{"n_kv_head": 1, "activation": "swiglu", "rope_fraction": 1.0, "attn_scale": 0.125, "tie_embeddings": false, "init_std_qkv": 0.0558, "batch_tokens": [8192, 16384, 32768], "train_tokens": 123400000, "steps": 6780}
Each number is 128 + 24 x the weight over its row's rms, rounded and kept within 0 to 255. Layers, rows and columns count from 0. Numbers have three digits each. The size before them is the row's rms in percent of the matrix's.

# q: layer 6 attention query, 64x64, rms 0.22, rows 0-63, columns 0-63
# k: layer 6 attention key, 64x64, rms 0.21, rows 0-63, columns 0-63
# v: layer 6 attention value, 64x64, rms 0.142, rows 0-35, columns 0-63
# o: layer 6 attention output (transposed), 64x64, rms 0.128, rows 0-35, columns 0-63
q0 151:117146153108139139121130126112144138141120113128104128119104108130179080160148146164138115175081135099106096129144095135168088095147158119108111139182150151171107116122103165125110124110129142
k0 135:136104172108158125116086156139117112150117142150135091099126139113165127120097133144118126116195092122122126195072131117100143164119112098151153127126139138141085112126123138148098120130115151
q1 087:111136152123132170109111118132140133160119108119137124156117107152133094136157126150145138163087132117121092099134132176185083126163161115085104152143164141146128074120109143145123145082137132
k1 104:097103168096101105131132145134134073120132146137117118083131151100140148130134138119138133123131090106148142190110146105100142141141115111126130086165110111159109135153134132178113103189110149
q2 123:129136125112149129135147130122159133144121117140127131126102106132182097138109162173111086141092129094128112156149083121157073089126162104131135136156135154167085132127093164112082120130123121
k2 112:133125161114129134099088135132089084105119150166158093077129131127170152131120100111141118107173084113145116184118143129107144155116110103113135088136138115149118115142131127142123127120115190
q3 093:121147131135122094162157159136130083109186163155136102112113142122114160102098171105125134101138090124132172154145129110114150163092116100144165119123089120141132131155154083128121099141113128
k3 080:171134137119129155166150116114129151157128147112111150175096119142099087094116129142100134141140164164116110083141132132143135117122128142118120179095121170078129127127124098106166126087148093
q4 127:105158166126132144104119120125119129138136120147165115110123127153163131159126127159144111148104120096124077115113130160163096131144176116099088158159158129162110122112089166086096090111112150
k4 081:124085143103090101129135129134124111100118129124099132082152133102128139114123125122115127096134111097140152215115129125108154135161103131134109092165120086141117137158141130154120112190115155
q5 122:104176135152108147097122106149103126117162129137164103103115121145151141156142125137156130126119094088157078106110158162158121143143165111108071132143142102145094146114125159090099111123102136
k5 081:131092134113103121157165129130152136086128138097096146098141139105124123126093126133102139133144144098127122184097138135089184120161118126132092103158113083094093152137126140137134098180116124
q6 101:131161128156137151138141134155131122117163158137171132112113124151151119171163145135155136157118101093142115108112152135170100141122134141123089164158128126164062165128134129097111100087095121
k6 082:167086109093127104147154121141162138138156116123108152114126169102119099097113119152082138120139124137138127184087127123114146102169126128141096129146119079109101121134115156161097096173124133
q7 092:134127087139149135101139128116113138154119103160137124156144087185151122099119127151125126090104118112146140153163120153102063092115139119144112132108145158119127155139105121066122183132136115
k7 154:105162126157128154084107119110082081109117138147164112117115146162142141129147105097176142117124084096165144125155122124129100135109122135140147087110154117164154104115144109131144131097141181
q8 109:136161099151120146121116106149141134100131149123146164113157106184099133125192130123128121125107122125155154103131149142128154151116097151124079158150102113119124171131159107101129140074087105
k8 098:183163111146151139160149137158163160138128133108139134182138159152119098096163132128152161123109118172159130107126150085124102107131109169153130173119130113119099134117153142110120097130154112
q9 098:141160113141115147092139150121095101103137108171178110116114113168165127140133148128152115105114124086142124123117117174136110133131155105112089125103156128143074146096091138081102126135096115
k9 091:130137134129108156103143120105104110085141151140124117097104159125156160132097105127135129092151095105210097163149132095111131133101132142136107096107131112118129108106179117121124101119135179
q10 072:104091150112142120131138132140147114161149109153111110127137115114109134136094129122094109144089125103092082125121116104157121123186150100108124134134135106155090072154077138163121097161114161
k10 078:128093116110104108123143103114143131122141102117108157113130131121119096131095097157098100125150147126089112166122098170107142108180166122099110098144107120124181146133128130105178172164146124
q11 112:138129124111133116134158141124137136150131111124106113133102148129197111158134150191126092135090128110114119133153095134146070070127142106123142129151168151152109131118086172118100133138152131
k11 081:139119130110166119120112112140124123142081086157155104086124121103145125139133099159131101097119093105115126175130117128127119137111148130110108124167140092173155097153151104108089163107130185
q12 114:155167163124138122116145104133127119086130127124144105126078117109131125165147115152134100161101104113134107104111086142173089140100127100110137123137135121163089095094116182139109099093103145
k12 071:135107167115133125157134127143153162131093121099090130116132135138156132140110128202143149138142131114131108186106157116081167146084129145097079138151125153113107122144148130120087128107114140
q13 117:146119117150107124143116123131134133117134142113125140130145142090085131096151137085147155130169145159111161126120150084108159165088089161153168125122103113107176156156161086152146124103135111
k13 085:140147133120130127145134123136164156174151150112096143192125136120114112100126145126100149135086154153129116047131147131160122091140128141121126150114114147072117129110108145125151088129112093
q14 128:133120172094155104122115113138109126146129115139123092131102133125159122146120109172112094131114108102156072131118099153163109113147148089095105113156156130157107068124095169136104120134117157
k14 087:123101141105122120111104113144107101106113114146139108060125106122140135155107110152130111136155109104116128214132151148116154193109139120092115115133127120152135138146125121140108177120117170
q15 107:111110101092135110118094092116107145191121137144094090115156147116125136105120097130116090116161104136127098129124150137114159112152140139091125097123179110100164101149124108133119147143138187
k15 131:134113164091148097101091108161129114139130110140155096104140124102132155147117103153091078111142127143149088144125139157153160142135165094097108120125152138108155107121104139102098175124105168
q16 096:087123120122116155129123094129140168130133102137131137146132102091119144115111084086092125140123095145144097078110141159121149162181133147108110134128125084107104116134140079114158121164145167
k16 073:087123132105120100124105159129141118125133086113127111123109135139140140165111172151115103135170129097137086119101152145125151158172140122136129144146136149135062140061139142119113162174130120
q17 086:100104134071136089127094103118110126165096140144113134129149153107124112114129122149094137113138119137094084163083109137116107127113132122094137073116132138127162084141090158141118086144147152
k17 098:141114167102116094121105096128130148146118125135132154115143149112134126135099092156113138121141128127151087158142121170123150135107168121068096104134103140087210107129112113111138140122102155
q18 071:111126131165134109100130092100087139138105131149100086134122121126128120126132111145139100189136134147128143176144132103090144142108135156140150087114177148116141117134077140130111173080136159
k18 124:172105145108141121091094111126118108139128160171132116093145112132137137101101090115129109141150092118115132156108139117127134172105154113126158117113147144143161086153106139145115111075089185
q19 115:126141119169120144148135122131163133113153157097121144146145107105109153122128126070138141130138117148123180050089148082144148122134131141167145156121103102111094150124154101144143104144119108
k19 140:098124099135119128163156161128154144145141120103109129149136135126132130117151173138109125111126146150148141082109161105115133122172119152173115163129127131104046146102129136111111115173150084
q20 120:202145131155117125136141147140109091079122137116121129101117130142112111149153145135187122124102147105119143143163111130155114143090098103130133124106129143137174161115143170143156137077113101
k20 130:147134121185121168156158139115133140119112120110108133154117090162092135133166107098166137140099149150141161085124135106128118106114091148150123165109131115128107115182164112135142108094149090
q21 087:145077149117145103163120159129158123161092124119123129145124174161119122118136146143085173102142129125103141167143132118127148126104158105121137129166091125143148130184070115120097155132125102
k21 072:148138139103128089141142108115081130121147156121133179132135142125118126124117094163129110112115127140124132163153091150121121108106103136082116077125101073095202130100116107104134115141115136
q22 093:112166111149130141122108086127117180132154142110106118138141078093136162131116110091147097146140121141149114070092158111127144115152127154154114141111143106113093117096171118114154102131137175
k22 066:113122128121159139124110170158162120153152139130145087105146152135133136106144149120105095129157123125127111101098177122141135162164136119160154153138130141152046119094091162148123112150128104
q23 092:139109155113136145112091108142139112114104133146158110125119153164161140101126130129139150112139116126158068120081147150152149139155162110129107099119159093114081105138111118115063120125081147
k23 106:139124127136117119104129074167107116109170162128149149081114099116126162146121101105116132171142106128142103121188175110151125150104125130100124142108108122108102115117077100144123116110092154
q24 085:108154102143125167092105106116102142099102137131126112088138063140133140155120103124193104107108150103145111097116138152132125131150141134146103114102192135144104158090151128109130146117129142
k24 085:145148127164142158094102131149113106099135133126166089126115082139114150147110119091166105166150120120115143121139132097147105147140137121152169150134151087189073120126138134141158128105144157
q25 082:124114137095161119175110181131117155144136114065116142143130180142104129137130137152078129104132134141153129133131128143147118087126081130124149165148076131152158151140161122130140139165144111
k25 086:136159094118123109168133120131100126132115098118139127127127198142119123153172146154101132119097139106080147126134065176157120121132093107118135098146105110126145155083135138107147145157127108
q26 101:110141106124126128098129124103062124076104100134132141103123125109128115126130106130131118111122138149155079133103113207120132128154105116088097095089158141100112111077145132144134105134127118
k26 112:185138155131096146103141125120106124080113083116139123127101132117134115151115104130148140157133132108123111127095099173146113167134131078113118129129117125094107122123146160153211150117110111
q27 087:084146083134122125111165101132204137186136114125118126153147087138110163130116164156137124135111131116101159115140112139117127113147136160148154165147159103136113139091112105106131138139135167
k27 081:085116087101165112124108136138116134126095129153149145131123137128159087135090151131092134123135142124116135146133089098109099130130153147174153116174132148159087116144150154086081131143142173
q28 077:125135118142142109149128125131153113130121103119106160152136163142103113105151185144086161143126127161105154150156116099110122125105132128122165141139037119123157114152084087145101120127127125
k28 068:099117138107130090141163121126104158153136112132125151163146146108142137102157148150111185078119128143160130129139152109127129135118143165151097109141105145094157117130118085050112115136131096
q29 100:126180089133133139147125114096134144121162141130111130142138076116149140151114135147143120123101143087170117117136111175106115117124069152095104133118171126107125124103170164132162116117164160
k29 113:118132104112140129136124165127120131106111100130143122122112119123151087126141073119134149126118130129149127117094100164137122136122100092125139127185137103177123116127163215156166103132138091
q30 092:134092118096127147123121138130132104134117128105180116117110158161141131121112143144101128103147115118160098122091155144141169123179167107135094127115167131101090117137101100096078142167095147
k30 095:124132135114120123122123091144075103106192150126154153099090137123135139127094120123090118172116129141124101134180124160152146102135132110112100091102099127092129149078094124129108145150119137
q31 108:146123132121120149163110121082105152074109125109121148108099112127141134155095105133148100121118137104172106122086111178131152129153098096125083101117174110117103126111181159125143114127116135
k31 121:162156126126117145146123177136119123085158122116159151112106127123124110134112093126133154178137122116106144119098113152137121154140074092118122111126096080129105143107150167170179102126135092
q32 110:147102097133138159118105097135104137135086105101136132155156114165087139110171082101135136109135143148121131092133164152134139165155122131096106122088138109102166091139128097135154153084144131
k32 105:088114148114085103134163118108151090104148130123092143117116135094105154127136136133143131125095095100142124150136124103120128095142127116113103106165108095165128132154132161190120089190136136
q33 139:152096107138108130127112130156120120127122136111142121154167146138077169107154095076125150106136132164140137107120174124096164183135095146123124124081120102082160123141152102137143151121135124
k33 128:104157084146098117148176090120159132111157105109110167155112121133087122142151121134127137150063156119136117085173127132151119069142145155110098133148114125132145134131131132125154119146135095
q34 082:143124130116139166139109126133139165170075118090112135143133125139129093142181110130142157164118151141104128100107138150157102159161119131101119174140146103122141112132128117174163139070156119
k34 085:099123142132124103147142141142149075126152131137129108085105161122143159158133132137144116139102116070153129188135134097126122098120125115126139089166111127183133121169108125169088114148110146
q35 119:114148168120138126110133134121125128141138123154152103112095105130197125153108134162114102137109103095137088123133110153145092101138181100117115116162136136166096115109100180114091100147129145
k35 110:122086158113127114151124170121138103121131154120108115107117135125141130132129134124135128127162116101117148210095146103083172141160084116144122124152117121147093135149148122169102112183106137
q36 089:103105104139108119110081110118118109130094126119109139137171139156059153151148108117139125136134163151114146110131153122103159148127098146122139128089154150083172119128138101163166164096119126
k36 102:112155107137137143117138087118134151098112075142151149178121145124108147133131114135142149123071136149135107078177121165182120114100169144095105113123123121120131111113076138107130133108136135
q37 075:129110074145116120107134115142122110151100142158145125150188124160078150117144112116147113104134137129118148132148130118081127142146116135142124119083157124086148136164102073137155188123112133
k37 119:126173129147133146109137102120103121093151119148172138152091147134137151129130104110155146133096112129173088097183108149168099121087151114119121121092141120125139110092105146116145129083137167
q38 097:125115121142131128106112113144094116131119129160159104135163090162104163104126084086129171076120130128142112121145169136134151145168124115126082109096122121095146110141139099078159159149139121
k38 103:113142091168092144118146117090116103130158130109105148156108159169082104128138119121158141141110135128188144097154123127122093127134125141137146145088123139125142119109161099155200124127152124
q39 107:137081136106123099161118125125159141162112147106100131153142150096075136103115128117107153134155153165121141146148115089095144136134112141135167145114106119095177112164147087173151150121149125
k39 068:100157114157134138135140128110138139170125118135129154163117089103133112102103151111142150182123164145091122066171122128170121108110151136130153151125118177134134148156101089132132136102150098
q40 112:133095091116131114111124129127108104154125132159119119150164118154093138104123089106105111063121108134157122149151148149099127138157120110120109098091152122092170116159129093092163173156134131
k40 119:119171134170100154114141142108093083108131138152159122130097107145143132135112136089167143144143130101150142098150138100143110120083123119134167114097139163145143138114158083158153125072144123
q41 098:123115084133149123136130139110146143153119142107108157148138141151168110094125150137131149118152147138133165163162145104089119090107119161166145128137137166107176177149138104120128182116169111
k41 109:105152119151156147105105147126085091139113131167170107139122130128152144101143140066147146125120103116131176097153128110167103136118120122159174115100152123174128132134118091173117119103136135
q42 105:136141158135119140108135120140100110090141094148154092119105095127124141174138141129142122138089130092139096099114099161171114153139134093090102134118122097144075114087105159118110080129103125
k42 091:149109118118115131139159110119182164110133124101090147118129127124121115122108101165118137123163141134163067171136137129076155126129143153122074146156109111105116113121178137081122105139132143
q43 109:133132097166105154151132166131145116128121148095136145124140124151124141139143180107157184152143172116137164119131158112111152152127105149155138157119112137103131197143140084149143139115127085
k43 141:141141096121149133156159118115143176173131109132136154195109155118092100077130132113106154109097135147126122084157118123165112079155129138137123165117114112116136122117141119114131100156155099
q44 097:157145101154117142140137143125134143102140132088144166132118128150136138126151145127158162129156153144151172129165155118112155136090102166154137157120115146096144175122176094108148169083149102
k44 101:125155100156160141144119160129121133141115120118142120156116129149116136118168162108163151138093124131130161069141132078161097122116089145178160172107139138136085130126141141153118104107129085
q45 089:098133174111142150131116083117161153107151128142129162109108134099110116136114091130114118182128100143091127104106102102124139115118126115111171144150085101149098077104145111162123091108105142
k45 102:119139112123157128148138181134157136138130151124096096125156139162164145132157181168129114120162123138126152169092154104097148164120110150166144117126159156118114119150111152121066122126123100
q46 079:164172122147131105122141163133097101103108163079118108116113120136155125154150155139165139134152150112182125129154170130158117131091103144151120125138150160119166166115145163127132139109170109
k46 101:172125152118125112143098087135117153171131118128135132167123130109080102123155097129128160146068129133095120092125123144160121102088101123089107156145085142122155116138154156135162118099114129
q47 118:136137129104140136113135124085119134124120094129127108113100101131150113152097096163144088144094143098131115137103081182122086106140133092099137122125169135148110116101088199133118130142109127
k47 074:168121126124144131134109128143095112116078104161165121103123157143163138130128128140138141118151126103117145238129119152121148160128136112124119114153127113161153144132138130101096145112114173
q48 079:129150130134125116073120097104083117135116128159104093112136101147146127143127109152124082122129121087163091154139126160123135140153142128112092108115199160125118116122084176111106133119110147
k48 116:155114166100123129092090118124104108097118143167180115084128118113144124116080078101145125127141091097126109158132123131142144156119152092103146099123131121143166116124123142148146140101114183
q49 108:167160122139115166114140136095136111083144120133132122112117079135106126168147131111177120138084147091109147111116071156134110129122107085113138127116141130146120151103135177137141095115088098
k49 103:118142095153120174145169174106132141086076129095115149159094143159153098133150136132179154142122135131146162139112112126100106110121100138150123143135131124133088151122161153117129096125145083
q50 081:101102149101180134154119155085149113142144113120108140137094152137148098147116150165102157130114138121086154171132097126105113092103138083127134125140109154179156105112098139114091132115148129
k50 062:140124107128148133142147137122120139123154139144107160151168136137123097110154110168134124116128137166141159190136117136080127148087117159138118087122149123108203102175107104117117137095135115
q51 076:120142111155128171112137094134106157129125134111143103129148058140141143145120084104161089111127113123161127065130158146146122123156142149142103120122173118124081136085166123116129144152135118
k51 086:127130131133141136094095122149123075116141151150155077075124106133134153150117129100138098139145104099119130131127140095148134144138130105146167145145137101211081133122122147141131123131107174
q52 151:102118100141121123164139153150150147165156131105127147146153158123101130104130158101087146118134145174118162114136153105111154123154124154160139164108073124088130146143133077121153139166161112
k52 104:090130119124136109136176134127141153165132100126103125158126141124136120104127179139075115090117151150139134092136148127134118107182156144172127119129129132110112154107114110077127139192149100
q53 076:150116149130127111088154123184152080144129147140147108111147166109107134105172135127149137110130126140076157133153103108169074121115143130103181122170110127150131133159097141134118125111112116
k53 108:122103136143105129150153115124143145154075109120098110134138122142110142135155145136130128095089159142136140110145140078109130082129143183133095164119135150107134147168172084093089158141141121
q54 066:090166104132148141147107099098133163127130129111093111134126067132146149147123114126139073155103130108173130091108150131111139108152125141142113126129173143120094134073149128119137167148144167
k54 106:128139118120162137107078144152108102118155149150179097114134114137157119142110112109135109135160091088090121150120122127150128168117138091138165124144143107191108116107091170136118116109110159
q55 105:137127164107166072147119149150112142163159130114129135158132162120135114123162146138131178113135142130121127139157149124156099097089095164128165127139074168147179134142155135134150133130156116
k55 099:075118135134119113150131073141117142178091098112101106145153147124117147136191140127121117092073106141106125120135117171156115118105106147082134123149130174135157151145125140124125125133110116
q56 095:131113050140116136168150156099099126091105101138118150134130086135101130153107114133130113095094147125127138143157115182127103131127113116141145106090180144136128152109151136132161137134153087
k56 091:141136127144125136114140156110110120108109096125135126133105121127118102138082111120166122141122142119113147146083046145112109142175117099133136074152124079135096122109151132137192128130114147
q57 076:094133114120138141159155128139168113144122107120124165141136122125095112139128142119115135138109120142075195138139130108094094124091121122143170177149066158139116145120130111145182137121151105
k57 078:093133101128108132154118160114147153165078132129131155167129170131148111130127180153141163083135151116113151150096093113101119100147139154126139113166118102139119144121171088113100104152141138
q58 083:169099143114128082139172156146168110144148126108127166129106186119124112111135149157094124130133106133106162161160126130142119118103107125122141153169087160135174137172132132145149115122130096
k58 089:133127143127105112188137135113153151154092092137099154145137166134128116114147153150102158105101168144118122122114090145114138078118118144106100110122111139086178144159160142116127152139153083
q59 084:131084130138113125092174141145077123139133146145137120086125135094132133106091086114162090117156125135109100143137136160136124150158136115103113079119193120118127146138173155141132122127114090
k59 092:181112199137093168099139115113137128108093118120083124093110127125086131096126115130132103155120135126131121132093093137113147118146123122112114145081138139120141125182154137178148159123133133
q60 077:113156107145124116162156142116117144137137119138093167134137118089100116141119139126097134152121137155093165149157106119094105111099099137106146144141048144128150121135143116148189110127174111
k60 081:122118136101114112142137191092162147145103091111105140172141168122140090095132133160116146091140148123141143130068111145093135133157129134134116113154116129119146114106155141122163127157160081
q61 091:142070164109118141095163130188133125129113122144135133105106158117121094100151115097123107136128147139103164137110146074134089133115125122156148139123088176153137156133136131144130132150102075
k61 093:140125128173111137148124105124156117175112152153106111147147139153121127129124191123147122137143108110083142135154136100102129097124150137114157133073130148112177153135119054146109148114120147
q62 078:116134138113134167108114105125115150111128135129148111109121078145160144138112094117172089118123134098169087078099160150152137130156135113154070125114186131127095127095155146112123129134120145
k62 092:138160132157155148101083116158122091106169153129164102103117101143136144156117122103148091170142105104098112120136118132159117139116124089113157137132120108185092131120109149164137117114112172
q63 086:152094150146110149084135127120122116093095148148139111090113114145112136126146100104182091108139123104125134128084137094128130170133154114157127101102188132151127156111117142136101146125077102
k63 086:162130125167116158126131126125126108116139199137109115127123101138097146134109130103168128153144112146122165130139154060098134123125120141165157165072145130106116145157120093142114134090126150
v0 103:132134183124109093143107141103113157109129117164138146131111158160129175085122127157143138104119141108143141121111155155113101132103180115111147133152086077147134150075137154145108147111144107
o0 103:110078095137124169141125102103157109111127133141107132140157106114118131189095110144117120127101133148103141136121132146147147101138084057167106120108160165130145114161144114143147148123105097
v1 081:171118135153116136113141105134108113171153139116127146124117099104127111126104126119112101145132122143150106132103115119107075124143111158162127100098090080113116111142148098151159214143136159
o1 067:136162136107129104106083136147152168142141109162146138139134169114142122128117129111139152145132138092117126113151134105078131196112140153108137160147152154121115099124109111062124127148181113
v2 096:148168093102141177134152104097173132122174084122101111182108129101115142147147157144129097130147158137086109128150121132154130150130150134153118132141165143159110111170119120121086118120127119
o2 100:119124143178137082154150173155078073096111128160117148097107144156139112126123135154083108109116134116118136143114134136158109112165134139125123087124133120156117128092162163156122091143134145
v3 084:121121113145152131090140134109137120148084130175080086115100080173126118125117127118120113154174140131139122125134113139121085155121108116129142190138137147129123119089176130142088127123168106
o3 080:178134189110127122162118089102139127109149100090158155146112167122157099133127132140098159149086132112127146129094134127138143094134099129155136116162118115144091109107107135103172104161132117
v4 080:144133179126159113122090127085084142145139110120125125106108100157121142129104111135157145166105192156128132126135115098132111154138122146104135137150148070105124145108187154143109127138111159
o4 072:114115162119102124147132110128156138095152160124139126148165132106123119136142140131094130181158120080114132117161131132127115084149114094147131135116074147181111085145091133079133132089149122
v5 142:111093106134130111159127110132133192155094117088093137176159100131106124090156126130109132094137150160139132139105142111096152110149080171133100114123149130101132136149142095096133117142153105
o5 156:115146136114113165098101109103108143127114137138149082087122115128151137121103116131168128142173129123149074068122135158095134140149130128134115125113180111127098088111122176126090123131112160
v6 136:125151136139134168121128137151148148121066099095139100137142124166137144092152068113152179105136139164142167137092141136106139128150129132148145139145126122132106098112119109142188140126162107
o6 134:158105158078149128167096150127147114121099166128113130126112127138156109118118179155108135149161132120137080117124119142105124134123081096101125105126138123125137106137133139141040142136104099
v7 132:134161144138112144091135154160163077113150149128150096096104157129145167182121127133158128168135110123148131121114118143126112154115142097114167165157094141156127110126120159180146163124107127
o7 140:168117107091169099166153158144153120118141123124107164173125148130110093130162153146093118110100120125101195142151129099171139117116137112138144120125097120099149166125127099115152140146136101
v8 068:163160102108171179083159139154171091145139110106128124169152142144130100158132152128140110152140152120105118129122093127136147136161082130089130097123158123110130143149152165124131157132149157
o8 066:143150115103134092147128157140119150100131151108138112109092138164104116098153157158106161142138128131124135136161122095098100079137165193140133111127114089162101095087127135122083128127126135
v9 105:124109130103104099160149124106140117107176150133096172136098150073118140159111169165112106152108132112113100123154120123123142116098176123103100110116103124120142138138133169141083129130076121
o9 109:100127087173115138097145107132087123119157105149131107134156102138099140160107088114145082088096126107142158087133131116164127133132139124143117129101147141138141175128145092107165136086141163
v10 099:141128153124120137135139161132131106135098123194065159143106064108131139123090125092124101147136087169132154127150118136116121153142152113119139118121149124112128101074111158144110156127125102
o10 095:114111158123163161142110102136107115136136110079139102093155180112156112169110122133111145100112166088123132109089144112124127107116123087104146127131128166140112139166120076143137163103136159
v11 116:203135151136147128125109141136091119137095097154148112111095124117122131124102088084111164104084120160152136132132129099156104133165106155153134132122156061120123113112152119133116142131134154
o11 113:119110157097103094136162144134129162139160133102099133114155154090159108100125167107110167156175141098106108160132139108080126104091138127115117139165119181162114142144109132136144119136141115
v12 087:097143123135157101149114150124147104128134128124133142181116153097142140161079146117163124111139153113161111122164109137141154134124123090110153076161133124113160137093055145120118088123131122
o12 082:098145131106163136137143149135105134133143132127157072091168094125130141107187129086132157088095104114077142180084124128151127127106157125108107124111129125146112153161138119122117152138119127
v13 104:061131093119135110152128127116104135147192168089144166164150116074142105129136134142124098126143087132155131129159112123124114126140101112129125071107133102129138132115114101125127083138121144
o13 091:112171144150127139089132146175101105125112123149137076105155080141095170105151134086149150112093159135102102143132127131113145175117159133106123100119116128113128117168122160118124138114146168
v14 080:154149127125088138106099105132103159130132128157153137127104095145127144130176093094136121147152107108094125123145134146147121139119132054118106190093092141150123136172099131138152108109146123
o14 083:094121125150134128146118129119171112159114111099112168119104136126119108139106164168136150125103153161140135146111135164163148149115110163150186151190109122129163102161118156150122119162108114
v15 095:102127098121126129168132119114137116122116149118134150155158127059132147166127120149088148121128142129119106124154090141095093121123148107149106085084114084165116120152152070149116099118143116
o15 085:084130145128092147123147147148080122125135093182127111124102108134105149103095149090131134091107148106112116184124125125163155174127113135099135096138134140116163106136150158118129126168164139
v16 102:117129128130088085108059115140089086144167162143150128099155149135100150131130161141141077108115104095135112120137159169157113139126132099112123133141108122124158150162128111124145099132094145
o16 120:141140060133160137088167114108175152137137122117131147152104145094083128138160109112134110121124116150109164162140131127115144155095148135161171165136121127109161131116112158147170103140147140
v17 090:110118149122107138137118121138092177123119170083106098132123075140113130136158087113153118157132173162128139133140097137134145122136096114108111150145151130123100133164049131132146162130110114
o17 077:107147156118170131129117145116106128160119122112152131115134091146090116113146155167151128129153121099121100067165127158132128098152114097148156134171098109120150101152140168139094109098152169
v18 084:071125126118106101103141138133152132151147118130111113128148118151111108104067134115130091175173120126135116122123130152120121139118155100129138165097136222151144106112118143104137143127152136
o18 077:164128169147171168147102088113172089135136109146154141104100158134159136169141095115154173106109135114124167145146112129157149136139098138094131134154099108100099132117139113110144105143111144
v19 107:131142068133118150117098119153113148144144155048151119109138107124126107164163115132136138170135141140156128133153101120149166076124074112102110103143135151113124154152121102124152134135113131
o19 108:123173125117127100114137146134135165154135151115137112149130109158088129063145154135150121130154118125127118089143127123111128146147148172153140137121099060109143106128126180081108096131108156
v20 091:150148153116101100108139143155154088117205139144140106121126157112136159174083158137128122128103138118148101122116108145120121168111166128132132156132120126119169104142098172152122172149115134
o20 097:156110081103179130116143139133154128113156097130120133117142146105127124147152124104139105121142100115105185138168158084154129107101157126124140126129133167122105180087147096101165148119153111
v21 072:135172120102119156127104127138150141129182155079143136103162157173143096149145122144135114136139143119165144128148091133096142124097164135111124103132110074112145148132093164145171146149120145
o21 068:125132074113161121101123175146157102118126154134140104135150124153085145121120163131148136136129126142103113092175157089122131101172120105110139103088129123119142111100150113117096162080151097
v22 114:112140117122156130133168133143197122171145145093121118165159154141144107125129149180122075103140119116145130132086149112093130130130122134146139149119151191115143117105138146173123139137112101
o22 120:171146123135144133110111121126115093061142133151127114110113125122126141137144133104135101115115121135149150048112118123110133128134174104111100098096169085097101123089154107110121161107107121
v23 087:119109134128118093151102137164140123131142159099133128099152124142102157135108080152130121119113081110148119127141102144099105104156149165112109129145106047143130108129165125121074132153118162
o23 096:146138102101119141093148126087133145136189123162151116151137125102101109136121153090134149123149159120108126120188133093119160132104121110140139110091126139128156172101157147126178095118152148
v24 089:146156120137096120171089127114142128143145087134102157152111145116138162136114124131142074104181104109151083123149115078111111134093139116135131124172121113134138144117068122092137116136099134
o24 089:083159075152169119099162138132125113152147154161169131118164124098139123156129124091107142119087146148109131123098153159154140149155164114091132118091154165124142137144154146135131149158127116
v25 090:110090129121183085159122141125124152136110133128102132175167094120157104111121147136113137104118140141148132132141110113077136119134081149120131075121169109079146153138121126103079146144129126
o25 102:119164168101119181100115109115080158120124138131165066066158085132123162137115101095152138141144121111136095105124134114106128122144145102129113119106149135144098117108136125112127143093128151
v26 109:123098098136135088142145116128139122141119136127141189137085099070113166134084150159090087150122103120168110123120107105117123121124137134112118104107136145133141119109186131129100127139086096
o26 102:105162101148076167124159107115126134124179109146112078144159139124148124134089103081157132087092142107127159103116147132136131142114157135131106132101144099111126151139118112088151134121126174
v27 108:126133119119144131109119105148082152134162181110142131155156087108121089114186124148156105137128102134102138128145113170148107120149075099085103130098122097121121149169122101151148133128124142
o27 111:115147133124114120104120143131132139148110099107138121114102098153072126117140152146135132126123153150123115112165137130092148151100135146188186137171111092118163082146122185129114099123144160
v28 094:142119137134138123127178132094139105107136099149111106163122150130141139125094156128102132132144192129076099127086166143120086142122126145186144120113152158152116127142159138134127143097175111
o28 101:126105172155126130170107124133085144089090107159111167121095130129157137120124095157101129150113110114123156163109099142151114121142118122098078127160133154141074105120102111136118132169127094
v29 100:138085142131087087133095158170138097157090161128129153102134133178146152135122106114127123141110139113129142127105154167079145102111147107135119139076099134120132138161120159119155155120105093
o29 097:133129098115163195109110083087171176150158121131118129144124134103096133121103130161161112123126114145157142097114101100139147148125126114111145166128147125084154144138130076133118164131131125
v30 092:136136118164092144157104120119105112130127147092136102108104139087116118134130119113140154060108131132135124134135143090147124097133107127166143118180115135113118133128091036148117102125129137
o30 091:116157128117132083091147138142102134164114147133138148147155128106139132093168137101109087127149096116145115141082113152103132177097144131131097148133166151119139156130122185125153112182124108
v31 117:118113146124176141112143068107107106136123113195095145141121148103096122117116146125129092103086114111087145124157137124183126145138180141144114128122142126134121099141105132133125086119095152
o31 125:131111110177091096125143166146120111133151096118141145100110157107144102146157113100113125111136125144138124170099125137103116131092112126116147173159125126156157162124122088176148101118189142
v32 085:112103097132107137126149151128097115149187142113112110119127076161134129110157136098075140139179084160090119132148124149110114120133085128166142101123162145144123125148105120107103135129166150
o32 079:128193202126163131118110134170086160135084122130135134115129117125129120114122119138148147146115163130120116162140120110112148144138124126114132091157104142123072127109109149145159092170125154
v33 099:127132118117098158132151058104104154127119144128145121126077111090071100103136124162111100114108134122145145129106124137145112131122176123115125176110097160147110115140143105175147133141122088
o33 105:117114097166079112109130138116159061130115094133091139167103162154138134158098120146151105089126115126145128100120134160121144136124090099171115135172165094113162124121134135117117118111131138
v34 112:127095123120102092168147142158150129124111160107068116127139118096111150128141149146110115115125118162162128134129107100079128109122096165113122103160110106086134132145163119107079172161114121
o34 127:136144115085145142078127117103081160118150127139164093126155120134122134141107103120146113120157118085134114073154148101108152129145149115154113103080177145106121150096118135112150119110126171
v35 094:143141127123115143150096156118131114165128181146142110105116093140136083137121121125105067134145123115116123124170082141061129135120130121126128128086087162105127159152158113150082122131119131
o35 080:134167174125116149089118098096125107152168150100125155124129170149100155138090168121132151096091122118157135125096141103145172129137169127145153129136132122116103120094117118099164149138165106